Weights of a small GPT-style language model, trained from scratch on English Wikipedia.
Size: width 128, 4 heads of 32, MLP 512 SwiGLU, vocabulary 2048.
Architecture: RMSNorm before each block, no biases in attention or MLP, untied embeddings.
Training: a variant of SOAP for these matrices, 156M tokens, 2378 steps.
Each number is 50 + 15 x the weight over its row's rms, rounded and kept within 0 to 99. Layers, rows and columns count from 0. The size before them is the row's rms in percent of the matrix's.

# layer 8 MLP gate, 512x128, rms 0.196, rows 132-150, columns 0-127
096:54 69 26 31 47 59 39 45 60 34 53 62 70 72 50 67 46 53 55 50 32 56 35 35 34 43 45 41 55 66 50 52 71 43 39 78 51 42 62 48 42 58 30 34 54 47 48 53 82 45 55 45 38 66 38 48 31 77 56 46 33 52 62 72 46 34 13 33 48 27 73 36 73 53 74 39 56 53 82 37 47 61 39 66 62 63 39 63 21 48 69 42 50 51 95 33 33 60 76 50 55 21 36 69 42 35 62 30 52 15 42 56 60 35 55 64 68 49 53 28 33 65 59 45 39 64 43 74
106:50 16 38 65 39 63 68 74 31 47 81 49 45 40 43 37 31 53 37 45 55 57 61 60 40 75 35 43 42 28 56 35 67 30 30 45 30 42 19 65 38 57 69 41 62 66 42 24 59 23 46 61 41 53 41 38 76 56 67 56 23 44 47 53 61 84 49 65 22 62 59 28 53 71 77 53 59 21 59 43 65 61 41 32 30 45 54 47 63 38 40 64 62 63 45 22 55 34 55 43 42 41 38 67 52 73 60 39 56 52 41 48 41 50 40 51 54 65 83 18 45 61 46 68 72 41 73 42
108:41 63 58 40 68 35 55 39 65 40 32 40 77 66 58 50 43 43 82 62 52 58 32 30 57 24 38 55 20 53 62 68 27 68 44 45 44 32 66 44 44 44 53 43 62 38 14 24 57 76 25 84 69 32 59 49 73 46 39 62 45 40 71 46 52 56 31 66 67 52 77 33 48 54 39 46 37 66 53 18 37 49 28 61 55 49 28 36 70 45 62 24 36 86 38 44 73 60 65 30 66 37 34 36 44 64 39 49 64 53 59 55 43 44 54 22 37 66 42 44 43 54 42 37 48 70 44 44
104:52 56 45 40 52 48 50 40 48 49 73 38 84 40 57 67 79 59 47 27 47 39 50 48 63 46 71 50 61 53 31 14 47 35 16 52 37 34 29 31 63 18 47 49 73 32 53 51 34 75 72 44 46 40 51 40 46 66 36 27 47 61 64 31 29 42 31 63 28 55 46 71 37 51 53 57 30 24 56 53 50 57 36 79 49 27 49 28 55 29 30 45 54 71 46 62 31 45 67 42 55 51 29 48 51 59 50 45 64 49 73 57 41 46 59 62 23 78 62 31 33 66 15 37 71 38 63 61
095:74 51 41 18 63 34 42 29 52 70 53 48 75 51 48 54 44 71 51 27 77 55 33 65 47 46 48 46 76 68 57 58 68 42 49 50 58 35 43 25 46 76 37 41 71 74 62 44 59 39 19 40 51 47 50 38 61 35 41 77 49 47 36 80 57 39 60 62 40 54 39 22 31 34 77 54 70 11 28 75 78 68 49 68 42 63 44 43 51 50 44 37 52 55 64 57 84 40 36 43 50 45 75 63 55 34 37 42 56 47 54 55 36 63 30 46 55 52 57 28 59 23 30 19 54 49 54 51
093:37 73 66 44 35 57 50 45 45 60 79 44 45 27 40 48 47 34 74 24 52 49 28 52 44 30 43 30 50 33 28 52 70 59 37 47 22 50 58 75 39 25 50 56 21 78 43 59 52 68 57 44 69 35 72 24 69 69 35 57 22 67 40 58 33 41 75 49 37 69 42 70 92 61 42 44 30 42 37 49 42 44 61 77 41 52 82 39 61 62 27 34 65 39 48 38 49 54 68 35 38 62 50 38 46 56 43 50 35 60 37 53 52 56 61 59 43 26 48 49 32 88 53 53 47 59 61 62
105:67 50 60 57 49 43 47 41 41 42 50 75 64 50 52 51 51 49 44 44 69 49 70 34 52 70 49 45 63 34 47 52 51 75 55 57 64 28 56 44 64 20 36 67 20 30 58 53 42 73 57 64 50 43 66 27 51 57 34 54 27 48 47 86 43 57 60 70 33 76 52 46 42 51 43 59 40 58 58 32 68 60 20 71 40 66 52 33 32 72 29 63 35 63 39 25 46 50 73 57 63 37 65 50 24 81 31 40 48 36 26 32 68 34 55 56 30 76 34 30 35 55 44 43 47 00 53 46
098:26 15 63 50 55 51 43 44 43 53 51 56 21 52 62 64 61 62 44 37 31 50 48 85 47 37 59 57 68 58 52 17 75 35 33 76 45 24 68 47 38 37 59 47 42 83 42 50 64 35 35 45 53 44 40 36 50 58 49 60 64 60 28 56 84 72 62 63 49 60 54 48 81 23 77 56 25 47 70 28 80 66 45 37 48 59 61 49 42 51 23 67 58 64 43 54 46 50 73 42 40 51 49 57 30 54 24 32 27 50 42 57 64 63 69 50 48 35 74 54 40 42 50 40 63 74 27 66
110:72 34 25 45 42 57 49 56 64 63 45 52 37 47 40 41 26 43 40 80 48 73 53 47 67 51 54 31 38 57 28 52 52 56 58 23 70 34 58 45 56 37 46 44 72 43 57 37 26 46 51 47 60 23 58 42 59 49 34 46 43 34 48 53 39 65 68 58 86 29 55 43 51 44 53 52 36 52 38 33 25 75 34 84 71 52 29 43 42 24 64 35 65 63 40 24 29 66 56 27 77 54 37 70 44 73 72 53 59 45 39 52 68 38 46 72 30 41 51 26 13 61 27 78 65 49 42 61
099:31 43 51 30 65 45 59 66 64 40 62 63 31 43 36 36 53 55 68 58 64 52 43 46 79 59 45 49 68 46 14 49 47 61 77 49 71 55 55 47 44 40 75 32 59 29 33 56 54 58 51 44 45 32 45 54 31 30 34 69 47 55 44 63 34 52 59 70 87 76 79 16 59 63 58 57 18 38 37 16 59 58 48 47 86 36 22 29 66 68 69 35 64 38 51 62 50 86 35 50 38 51 62 43 54 49 60 82 48 50 48 30 39 42 54 46 32 56 40 69 38 60 55 43 48 50 62 69
090:41 37 59 21 74 47 58 60 72 65 48 40 52 41 57 66 40 58 60 37 89 47 72 57 39 74 49 60 48 59 52 57 45 43 55 89 42 75 53 65 28 69 68 62 79 51 39 86 47 43 38 51 43 43 39 39 56 55 56 44 46 43 41 65 58 44 55 42 45 26 71 62 58 33 43 44 49 60 51 29 56 49 65 48 36 41 76 45 58 54 29 68 39 38 35 69 32 66 23 74 43 59 34 85 47 32 59 23 56 36 61 57 48 26 66 52 35 82 15 64 47 51 48 75 58 71 56 52
098:35 40 54 56 26 07 27 57 43 20 64 72 33 57 65 57 44 21 34 52 53 54 41 44 24 39 53 55 61 28 33 34 23 74 39 51 33 29 56 71 37 51 37 44 55 67 73 60 61 37 51 36 28 58 55 55 59 23 50 62 27 40 36 42 32 41 32 62 14 51 45 53 62 79 64 56 57 39 47 38 64 55 51 61 36 33 47 44 75 46 64 33 46 21 80 46 55 55 25 45 47 62 47 46 46 58 58 56 46 50 50 55 80 45 50 60 39 32 69 44 42 17 47 76 71 53 49 37
092:73 33 58 44 57 43 46 51 46 53 56 63 25 45 63 56 46 38 46 55 46 32 49 29 34 27 70 62 26 65 70 20 78 34 52 52 61 30 51 37 21 52 60 65 50 18 54 71 60 42 66 38 67 15 58 55 50 46 60 36 54 33 46 27 77 69 72 45 58 72 49 37 58 34 68 66 49 42 42 45 70 57 42 39 42 63 51 28 62 86 42 34 36 42 42 57 59 43 52 50 37 27 63 24 46 49 30 32 28 41 47 48 40 16 50 57 36 19 41 52 41 40 40 69 24 24 56 35
088:46 81 44 38 64 75 55 32 18 62 29 49 39 44 48 69 66 55 55 39 51 59 68 75 50 48 41 49 60 70 33 26 72 44 50 36 72 44 70 27 51 60 31 69 45 41 51 65 49 60 73 67 56 57 58 40 59 69 57 82 47 53 61 46 50 43 43 52 60 38 44 56 52 33 65 49 80 65 28 39 28 52 20 45 46 45 20 42 58 51 78 33 37 57 52 66 81 75 78 31 44 43 36 45 34 61 50 22 48 58 63 26 13 58 55 60 52 55 40 34 71 26 60 73 51 59 45 54
111:44 46 58 32 42 69 61 62 44 47 16 34 52 37 51 54 36 22 38 34 66 88 75 42 58 85 33 54 45 35 75 43 66 35 36 43 47 33 27 34 43 72 74 60 53 65 54 38 66 58 50 48 57 75 47 41 54 79 72 49 55 44 48 57 40 62 47 48 26 64 39 50 56 48 55 55 51 47 40 44 61 80 28 70 11 51 49 57 70 43 34 26 57 51 40 59 68 43 57 52 32 64 35 57 41 55 63 57 34 51 66 58 63 37 40 19 73 72 56 51 25 50 26 68 45 29 75 37
106:59 60 66 32 28 56 43 76 57 61 43 36 64 26 28 46 40 37 52 23 67 39 70 59 20 27 55 55 59 64 42 59 45 50 62 39 70 55 37 32 50 46 32 50 59 59 33 65 34 63 33 68 43 36 66 32 29 59 60 63 45 77 63 59 51 71 50 62 40 51 44 56 61 63 46 44 44 52 73 36 79 40 37 55 52 36 41 40 12 41 55 28 67 45 47 71 21 67 55 56 64 70 54 21 46 45 49 28 73 54 52 36 25 23 52 37 12 56 60 46 60 37 41 42 19 31 35 64
103:46 77 21 48 66 69 82 35 58 77 40 49 54 25 35 64 68 42 57 38 57 41 63 53 37 59 36 51 56 51 27 75 57 69 55 65 62 50 68 61 41 20 52 23 42 53 33 21 76 46 51 45 32 35 58 60 33 75 34 70 48 51 46 41 25 51 63 67 44 46 51 59 41 60 49 43 17 60 64 77 39 46 43 53 76 52 68 54 55 24 37 80 36 79 31 57 44 70 43 46 52 43 78 59 52 64 54 45 46 35 34 40 37 35 35 52 34 71 47 46 54 52 36 79 41 26 66 43
094:50 51 50 60 43 82 48 44 53 52 11 44 47 43 45 76 37 39 68 42 15 37 38 77 48 33 76 36 53 35 85 43 45 75 33 55 35 64 76 48 58 29 42 63 34 34 59 72 27 53 51 37 51 41 58 28 71 41 76 38 30 31 28 42 74 61 58 28 47 43 44 52 55 28 43 42 26 32 44 50 67 66 35 24 53 26 54 66 28 44 57 53 40 44 46 35 57 38 56 40 54 52 62 45 51 57 46 78 34 61 44 35 47 62 33 72 71 27 53 58 38 57 44 45 47 32 80 38
095:42 52 54 41 64 36 58 72 29 38 52 81 59 43 34 49 21 11 70 58 65 61 42 55 28 52 58 58 36 60 56 72 55 66 62 68 40 64 52 16 43 53 50 32 46 52 64 41 58 25 51 83 29 29 57 24 62 48 52 79 32 23 55 61 40 64 50 51 44 64 44 26 46 51 74 60 58 66 42 29 60 26 44 08 71 65 64 57 44 51 37 61 56 30 56 62 56 51 31 65 66 49 30 31 49 49 59 61 68 39 47 61 83 38 44 57 44 55 60 67 57 52 59 66 31 70 35 49
# layer 8 MLP up, 512x128, rms 0.198, rows 132-149, columns 0-127
094:38 29 56 50 36 16 25 62 35 22 67 28 73 48 53 64 51 44 30 49 50 47 45 64 42 55 32 56 71 42 44 31 37 35 56 26 50 56 47 44 52 28 76 62 07 53 54 53 48 34 85 60 63 49 69 61 39 34 76 29 50 56 25 38 45 23 40 49 29 38 23 75 45 42 65 52 26 53 50 55 51 54 47 60 54 70 51 57 48 50 41 44 49 73 59 61 46 36 68 69 65 36 44 55 41 59 75 58 42 24 53 35 75 87 46 43 42 65 74 59 58 40 57 64 71 41 67 42
111:42 56 52 39 65 63 53 31 51 49 56 68 35 42 32 49 55 43 38 58 37 65 60 48 76 63 68 48 43 63 35 67 50 53 76 36 53 72 53 50 71 68 43 36 26 67 35 31 38 15 49 72 59 35 81 31 44 49 32 55 51 46 36 61 72 39 33 66 34 26 44 59 36 58 55 37 23 52 51 56 55 75 46 54 88 74 49 79 43 57 79 25 78 31 30 76 64 41 58 67 67 28 43 51 71 51 46 44 45 60 50 42 38 63 41 38 49 71 30 34 34 54 59 23 68 51 69 49
100:34 61 69 24 59 75 41 44 19 47 31 52 54 30 66 25 77 75 53 38 56 63 60 62 49 51 37 55 64 59 71 54 75 48 50 54 28 59 64 58 40 54 44 49 61 67 33 59 25 46 39 35 51 55 81 37 51 34 33 39 50 72 40 40 64 49 68 47 49 37 18 47 33 49 36 28 37 27 19 71 35 54 49 42 49 59 65 42 42 21 47 38 32 45 70 55 35 32 78 45 66 75 25 22 44 62 64 61 35 63 66 54 32 34 79 60 56 57 51 33 29 63 50 43 52 35 66 59
104:63 15 57 59 36 33 31 50 46 45 56 53 65 31 63 56 49 63 28 67 44 22 51 33 79 65 38 32 52 46 29 28 48 22 40 49 55 39 27 45 23 36 69 55 21 52 35 37 47 46 79 32 54 47 66 43 38 36 25 73 49 58 72 46 42 47 38 20 72 44 66 69 44 48 78 20 42 72 68 48 48 53 65 71 62 54 44 51 55 57 45 69 49 39 72 75 70 48 66 43 38 49 37 36 65 49 35 26 72 71 39 51 62 46 43 50 46 49 30 65 67 34 49 78 52 65 64 53
097:53 62 31 52 49 40 44 42 36 46 74 34 40 62 62 46 59 50 52 68 61 88 68 68 53 56 51 55 66 44 40 41 58 44 44 61 38 39 32 43 45 78 33 52 92 86 63 50 45 63 56 43 40 57 19 46 55 29 55 49 20 12 48 70 54 36 42 65 25 16 53 40 52 62 63 49 61 32 59 73 59 52 57 51 48 80 63 52 37 54 58 45 24 59 45 44 66 56 15 64 36 60 73 39 65 33 26 67 65 47 35 62 49 65 34 41 51 43 73 41 33 46 30 79 51 49 50 42
106:60 51 34 51 35 62 46 75 36 64 65 26 71 62 59 70 42 44 69 55 63 55 33 33 47 42 69 26 46 50 25 64 36 75 31 66 53 42 77 34 47 32 59 42 49 47 60 73 55 41 64 31 34 56 48 46 80 53 56 47 29 58 47 32 36 10 80 55 55 46 36 82 63 57 58 88 44 59 06 60 65 56 72 57 67 51 53 57 27 65 65 54 24 44 56 43 57 60 44 50 30 48 50 51 53 36 45 59 33 54 45 57 59 75 40 56 33 52 67 34 53 43 33 82 47 55 34 66
104:42 49 40 42 54 55 41 42 41 72 53 59 29 47 70 77 48 42 49 50 61 32 55 57 45 68 51 78 53 48 76 43 40 37 73 61 81 40 44 65 48 68 36 40 35 08 39 41 52 67 16 49 54 45 39 72 77 29 56 55 38 34 64 64 76 41 82 49 39 26 35 51 28 52 55 44 61 57 52 53 30 19 35 58 27 52 75 49 62 57 57 52 39 46 38 67 46 54 38 35 37 57 64 63 78 45 47 40 39 48 53 40 64 46 51 66 60 37 29 22 89 57 80 36 48 28 36 53
092:72 39 49 57 48 21 34 59 62 51 58 46 35 68 52 64 61 47 58 56 53 50 43 54 56 57 38 36 67 88 36 50 59 36 61 60 51 65 26 59 61 45 50 45 45 72 71 63 56 68 29 36 51 61 47 63 40 62 27 64 58 81 35 33 33 62 54 51 43 52 53 38 86 28 53 98 41 56 77 34 65 61 40 53 38 59 61 30 68 39 37 39 49 50 56 42 81 32 67 29 70 22 75 45 39 43 47 41 53 72 31 11 74 51 35 70 39 48 39 45 51 43 52 61 50 45 77 55
100:76 61 46 66 45 64 24 54 24 60 40 74 43 33 42 39 64 57 28 73 60 49 52 66 65 60 47 31 87 97 57 55 51 38 49 53 61 64 55 66 48 42 69 57 53 73 54 47 52 57 41 32 45 47 67 40 56 61 57 64 73 56 42 35 47 36 45 56 57 37 59 54 46 31 66 44 50 66 62 48 26 45 87 46 53 53 42 55 73 60 52 25 60 65 64 72 60 51 13 86 51 43 46 70 20 66 36 67 76 46 62 33 68 60 43 36 17 62 46 35 36 51 68 41 51 55 43 39
105:22 61 44 54 38 42 35 44 70 45 24 43 36 70 37 54 41 50 48 79 56 77 51 57 30 39 48 49 46 58 47 28 53 76 63 91 43 26 76 24 51 42 56 62 64 65 52 28 74 37 46 42 35 31 44 52 73 85 54 40 68 51 44 55 49 46 36 65 62 64 60 51 49 63 55 65 31 68 29 52 61 36 34 69 34 10 43 62 38 56 72 53 44 27 50 51 67 54 60 67 59 44 27 64 28 62 41 45 32 16 53 69 28 44 52 50 57 56 29 42 44 43 48 39 82 45 60 48
089:59 45 61 64 46 27 77 45 28 53 48 48 55 77 68 55 44 39 82 16 44 43 81 57 31 40 67 27 26 37 26 58 23 60 49 39 40 41 60 92 37 66 43 55 54 42 55 63 75 52 22 48 66 72 49 35 50 65 45 55 51 27 59 45 62 59 47 34 30 62 38 46 46 21 47 65 66 59 59 40 38 57 56 35 73 53 49 42 59 77 50 53 50 82 30 47 42 59 69 57 73 66 68 66 47 43 56 41 52 37 34 38 45 53 30 45 25 48 40 67 38 52 71 36 23 38 54 68
090:50 56 21 54 32 40 43 46 72 35 44 54 72 45 74 68 48 31 43 52 56 44 44 33 60 53 36 47 32 25 65 58 37 60 43 58 00 47 35 47 35 51 54 50 39 48 43 73 35 28 40 65 40 48 64 54 76 38 42 64 69 65 32 39 41 77 42 62 38 36 49 62 59 15 58 59 74 46 25 56 54 58 55 62 59 30 46 41 63 49 71 46 63 44 53 71 65 29 68 40 57 68 58 47 46 46 13 11 30 35 66 43 28 49 24 46 55 35 55 54 67 26 63 65 60 70 54 48
095:50 52 67 36 62 08 26 62 42 67 39 63 38 48 23 39 37 32 41 39 65 39 50 49 30 26 50 52 22 32 46 38 17 54 48 41 24 43 47 61 40 57 41 63 45 44 53 43 48 39 48 53 42 52 35 56 46 52 51 40 36 51 53 61 74 78 31 39 51 62 68 71 30 15 21 53 64 60 53 53 67 42 32 35 61 51 49 46 52 58 34 74 70 63 12 46 56 42 15 61 56 27 19 40 65 33 53 43 68 54 68 50 60 40 38 29 38 54 72 63 80 51 57 29 47 46 55 30
098:42 51 76 47 32 41 57 64 43 15 30 41 35 61 83 52 40 49 47 63 66 57 42 74 39 63 59 28 36 20 71 49 31 23 68 39 47 48 21 67 42 73 49 65 58 35 26 44 61 31 26 77 26 53 43 36 40 37 56 48 56 63 55 56 52 40 70 57 47 44 27 66 28 23 35 64 39 63 81 47 47 73 55 55 57 54 70 52 62 76 35 52 35 44 56 47 28 71 73 38 57 65 37 43 61 28 64 49 55 41 71 59 17 65 50 61 41 32 56 48 47 47 49 50 37 45 54 24
103:48 47 53 31 69 69 63 69 61 60 51 50 32 68 43 37 49 54 81 65 68 53 58 33 58 51 27 50 62 53 27 17 24 52 41 75 59 21 63 45 70 36 66 61 41 42 38 53 50 17 54 36 63 55 41 80 63 64 72 16 53 51 48 51 36 45 47 46 99 40 46 43 35 51 66 51 58 86 45 50 48 66 52 70 64 31 46 46 81 72 49 43 41 37 43 28 55 48 67 72 56 41 57 64 73 46 37 76 64 47 50 34 55 38 32 29 31 51 63 29 48 50 40 50 42 36 55 49
099:54 44 58 24 45 82 46 47 56 18 42 68 27 41 54 36 63 57 48 44 36 53 47 68 73 34 78 66 59 63 51 40 63 39 63 52 24 69 44 42 10 62 42 43 59 43 64 66 37 52 35 30 39 35 35 49 76 52 52 34 58 38 37 53 58 45 53 45 58 46 49 14 41 35 37 44 51 60 52 91 55 44 63 18 69 55 55 65 41 39 54 72 40 26 40 22 57 17 53 60 40 32 39 86 64 42 28 58 28 56 44 51 51 62 33 46 21 37 47 53 34 55 69 67 61 46 64 50
097:60 54 43 44 65 44 29 57 57 53 25 55 61 69 54 11 68 77 43 40 34 71 39 29 70 81 22 47 73 41 54 59 66 21 49 60 62 20 31 31 57 35 44 38 30 56 53 33 62 54 47 70 55 37 44 38 26 53 55 45 47 48 49 41 65 50 04 46 59 48 39 27 52 38 54 43 28 73 42 85 34 52 44 46 43 40 72 67 61 66 37 27 39 53 56 42 60 29 46 50 74 48 63 35 57 36 21 35 36 34 56 23 60 73 34 44 52 49 51 52 41 49 35 44 40 65 53 39
093:71 66 67 52 42 55 23 57 37 49 69 26 45 53 61 44 32 49 49 83 71 31 78 63 34 60 49 42 42 46 56 51 23 37 30 61 44 24 51 44 64 50 49 43 44 59 70 62 84 56 29 53 49 58 44 64 60 52 55 72 47 34 37 21 48 27 59 68 44 81 66 60 54 70 43 74 60 68 52 64 37 43 50 55 69 54 53 30 35 70 37 67 64 69 31 56 26 30 62 36 45 19 56 28 45 11 52 40 72 54 41 63 51 59 88 56 50 42 55 31 62 57 52 29 44 57 47 43
# layer 8 MLP down (transposed), 512x128, rms 0.19, rows 132-149, columns 0-127
092:61 67 59 55 38 59 25 32 51 55 73 27 63 50 40 43 66 44 37 51 24 53 52 29 24 53 37 61 62 48 42 42 57 26 22 69 50 58 34 00 65 43 72 62 63 78 33 45 88 24 47 47 58 64 61 47 78 45 43 44 55 73 30 49 45 62 31 47 57 53 35 62 18 36 38 42 53 45 33 52 66 67 53 45 76 50 36 45 43 36 28 40 62 66 72 36 31 58 53 67 48 60 47 34 47 52 23 39 31 47 37 35 41 60 39 48 34 59 78 47 57 57 45 56 65 40 52 63
108:34 91 57 72 47 24 83 26 54 58 19 42 37 57 42 54 66 54 83 60 34 65 64 63 64 68 48 76 69 51 51 76 41 63 53 46 53 33 35 45 24 55 51 50 37 44 32 27 55 39 51 57 54 68 45 72 66 52 71 60 33 26 55 73 54 54 85 70 40 54 62 72 62 80 50 57 35 37 26 55 29 50 52 56 51 45 46 70 48 52 50 82 32 49 63 36 44 38 59 55 47 57 37 62 57 29 67 63 59 45 51 33 39 46 42 65 24 37 32 42 48 56 35 50 29 55 75 54
102:32 46 43 54 63 45 40 18 67 37 53 45 54 64 43 62 48 58 27 56 52 28 57 41 77 51 53 49 52 55 36 69 29 60 37 39 36 38 44 49 62 42 74 80 53 52 41 47 70 41 44 43 63 70 62 46 58 40 69 39 44 45 62 66 66 65 73 48 54 33 39 54 53 50 38 27 37 44 22 58 25 73 41 81 60 58 55 47 62 54 56 41 47 11 66 76 08 60 55 78 56 54 43 51 66 20 25 38 88 32 66 56 48 55 53 44 39 63 68 78 61 66 58 34 60 33 55 21
097:53 42 48 38 74 57 50 40 64 42 68 65 91 43 36 65 56 33 43 45 73 51 42 61 47 70 41 49 54 48 57 91 61 55 83 34 48 20 53 43 68 51 44 36 28 44 58 69 48 37 62 62 58 56 69 73 72 62 71 63 62 35 41 68 49 46 47 61 56 36 48 66 49 60 62 51 59 28 84 40 45 49 51 37 57 58 82 58 55 38 79 40 76 42 32 47 61 41 28 70 26 48 41 58 37 22 73 37 68 72 44 49 87 78 40 49 54 40 46 66 44 30 56 44 39 50 66 54
089:38 42 42 66 41 42 40 77 33 35 53 63 63 46 83 40 41 51 12 43 55 62 23 49 44 32 48 39 45 47 63 43 59 47 38 41 44 49 24 80 53 61 60 54 48 56 70 59 67 29 52 34 73 72 31 51 54 60 57 35 69 42 25 35 46 45 23 20 49 47 57 50 20 60 51 65 64 24 52 33 48 56 37 52 61 37 37 55 58 62 58 49 74 55 52 80 45 27 59 44 50 49 72 64 58 37 21 55 57 61 69 28 64 60 42 37 58 38 44 67 49 79 40 79 25 31 46 85
106:79 45 63 50 58 64 55 40 46 54 35 50 46 48 35 55 44 51 52 57 49 50 27 40 34 66 51 57 36 57 43 55 43 78 34 51 60 46 33 66 41 42 73 69 70 36 65 45 58 90 50 44 46 69 21 38 72 53 59 48 83 77 42 45 77 90 57 29 44 72 65 52 38 42 73 59 34 71 44 64 65 36 70 50 57 31 22 63 31 52 52 48 25 24 15 62 48 18 32 61 35 44 28 67 42 56 53 66 67 50 56 51 58 36 69 38 41 29 50 47 57 41 41 69 46 35 63 43
102:50 58 51 74 46 46 52 19 59 22 38 48 47 44 53 81 58 35 33 77 48 46 69 23 54 30 72 44 61 35 58 51 87 65 56 48 52 50 78 51 74 34 40 26 39 40 46 61 28 37 71 52 67 47 50 32 66 68 65 27 35 37 48 37 30 45 65 32 41 68 50 52 44 62 58 65 38 44 78 59 29 74 64 74 51 78 60 60 54 33 43 45 40 65 72 52 34 60 59 70 67 56 46 65 71 39 63 59 52 55 61 27 48 52 26 36 19 61 37 42 33 67 42 34 26 50 63 47
096:86 40 71 44 68 45 43 26 73 57 41 54 59 73 56 55 50 13 34 48 52 50 70 39 73 33 37 38 48 32 34 51 45 53 47 27 26 66 37 40 43 52 27 73 39 44 46 63 60 69 35 49 29 62 73 60 42 66 52 46 85 58 28 52 48 53 46 66 36 50 63 45 62 41 55 53 55 57 41 88 31 56 62 50 70 35 50 53 72 31 49 36 19 54 58 68 64 53 33 29 78 37 29 77 59 48 61 61 41 77 52 53 25 57 44 27 62 25 49 47 55 44 66 62 60 32 48 31
102:59 47 56 61 55 48 54 48 27 66 51 20 40 42 56 49 61 33 33 42 60 36 60 15 43 46 41 70 52 84 55 35 54 69 76 43 33 66 45 38 24 47 40 61 51 73 26 64 59 72 67 36 48 79 28 66 47 43 74 36 56 60 18 55 38 50 53 84 63 23 41 62 42 54 51 56 62 50 26 40 72 29 50 46 63 33 29 57 65 48 61 47 60 25 54 46 85 79 55 62 63 69 42 35 58 43 36 31 69 54 28 68 67 35 42 48 29 67 29 48 50 49 53 39 51 68 45 59
102:48 69 66 56 38 70 67 34 32 65 76 49 57 50 48 50 53 59 62 70 56 32 47 72 42 48 70 56 29 54 65 60 45 65 56 55 90 44 32 33 68 50 70 45 66 50 60 28 46 48 23 43 57 47 50 49 35 38 45 42 77 66 54 59 32 42 46 37 70 40 22 56 59 62 39 87 49 66 64 43 45 57 57 50 73 29 31 46 66 59 92 41 52 66 35 44 89 39 49 39 40 46 49 24 59 46 47 48 36 58 35 74 23 68 76 53 22 37 53 65 67 49 40 67 73 65 36 53
090:37 76 51 32 59 49 62 34 31 67 45 59 78 51 56 53 21 24 51 57 49 52 71 48 13 41 58 47 48 41 67 36 53 00 28 67 53 65 53 24 47 39 68 44 84 54 23 27 37 49 53 57 45 34 53 43 58 63 46 71 51 49 58 59 37 23 56 40 60 36 37 18 21 36 48 32 53 32 44 41 46 46 67 29 58 52 59 37 60 64 50 53 32 62 31 31 24 56 68 35 68 60 87 56 47 47 33 54 51 62 48 28 32 45 43 43 45 57 44 47 44 39 74 53 41 59 30 47
090:90 40 32 72 47 48 44 82 59 14 30 65 39 58 58 73 33 33 71 63 49 52 47 62 38 46 58 49 55 30 53 63 59 49 51 73 40 53 68 48 30 66 54 69 56 71 41 58 34 38 47 53 65 53 46 40 28 37 40 53 61 37 47 01 75 56 52 66 52 68 55 74 47 67 47 25 46 65 50 71 55 24 32 64 60 53 40 67 54 45 65 41 50 54 99 46 39 59 53 58 58 46 46 54 51 44 53 20 37 32 45 35 77 36 37 54 47 32 43 36 54 44 29 53 43 24 61 46
094:24 48 70 61 49 56 53 27 52 86 64 54 21 50 68 26 55 45 35 45 27 48 06 47 81 25 60 75 54 59 43 73 51 52 22 44 09 59 45 43 50 33 57 65 34 62 32 36 46 49 59 69 46 49 42 37 44 68 30 53 57 50 36 58 53 66 51 26 42 50 67 41 71 56 45 64 49 46 41 51 54 74 28 38 72 78 61 67 64 55 49 43 50 79 50 32 15 18 45 42 47 56 39 45 44 65 36 42 68 31 44 33 37 47 54 70 51 61 49 40 45 70 54 52 58 62 46 65
105:16 32 70 48 47 35 54 63 58 57 55 55 21 56 68 28 10 40 83 44 56 49 28 56 56 73 55 56 54 35 53 52 26 49 19 33 53 55 53 43 49 37 78 38 35 54 57 40 56 32 53 31 50 22 61 69 31 28 44 49 33 66 46 42 55 13 35 60 74 50 51 42 66 62 35 59 43 62 52 62 50 65 60 59 62 64 65 61 48 39 44 47 56 69 87 42 68 51 46 65 54 46 50 16 57 46 55 62 42 42 45 59 58 73 35 68 63 59 34 46 57 86 55 81 38 37 53 72
099:42 64 45 64 42 58 28 45 62 52 63 38 41 44 36 56 53 44 38 55 53 64 66 44 61 45 53 62 79 58 55 64 47 56 62 60 57 46 32 45 20 69 68 40 28 60 60 57 60 63 48 46 53 35 55 72 52 59 54 74 62 50 49 56 45 65 43 45 51 38 53 64 28 67 53 68 49 14 57 35 26 66 64 53 49 36 49 28 47 53 14 55 61 55 55 63 00 52 45 66 76 44 28 47 51 54 24 17 51 41 59 47 43 58 63 43 60 49 45 53 64 77 41 51 36 56 78 89
092:41 46 64 57 49 62 59 30 42 36 23 55 42 19 45 57 50 59 61 13 51 10 90 66 51 33 34 65 51 42 66 57 34 63 41 41 28 60 31 55 42 43 47 48 56 57 24 71 63 31 67 79 45 79 35 34 44 35 32 53 44 50 51 43 49 62 48 48 56 57 57 35 67 66 53 25 54 34 48 88 48 45 43 30 41 39 49 56 59 34 47 59 50 60 54 38 92 56 45 57 56 83 65 50 62 45 51 52 39 90 47 72 65 43 57 57 83 52 53 49 44 61 45 44 50 64 62 32
101:46 63 62 58 45 62 40 38 53 34 50 31 44 74 52 47 70 52 44 37 38 75 39 47 71 63 60 60 65 36 41 61 43 47 27 37 42 40 44 35 50 52 47 62 31 61 55 62 31 22 43 57 33 11 51 21 55 43 39 77 45 45 35 44 25 57 41 56 52 50 40 45 44 54 52 37 35 50 57 37 87 56 40 51 53 52 39 35 70 59 74 38 60 62 19 49 28 33 56 54 54 65 30 36 77 41 73 76 54 21 33 79 71 53 33 36 72 74 71 83 48 73 48 68 45 32 66 42
094:55 41 62 64 29 30 36 57 60 43 67 38 46 32 59 23 50 39 43 58 61 80 33 46 31 48 39 54 28 44 50 61 73 51 63 14 54 46 60 70 44 70 52 42 45 21 33 27 41 58 57 56 16 62 55 67 46 45 48 44 91 51 34 75 29 27 38 63 59 43 44 48 45 77 63 52 49 48 33 20 39 61 51 35 66 52 58 64 39 60 51 57 63 16 50 51 57 54 31 50 53 30 59 52 93 62 27 50 57 52 73 42 36 63 57 32 50 39 42 50 64 72 42 65 74 46 20 49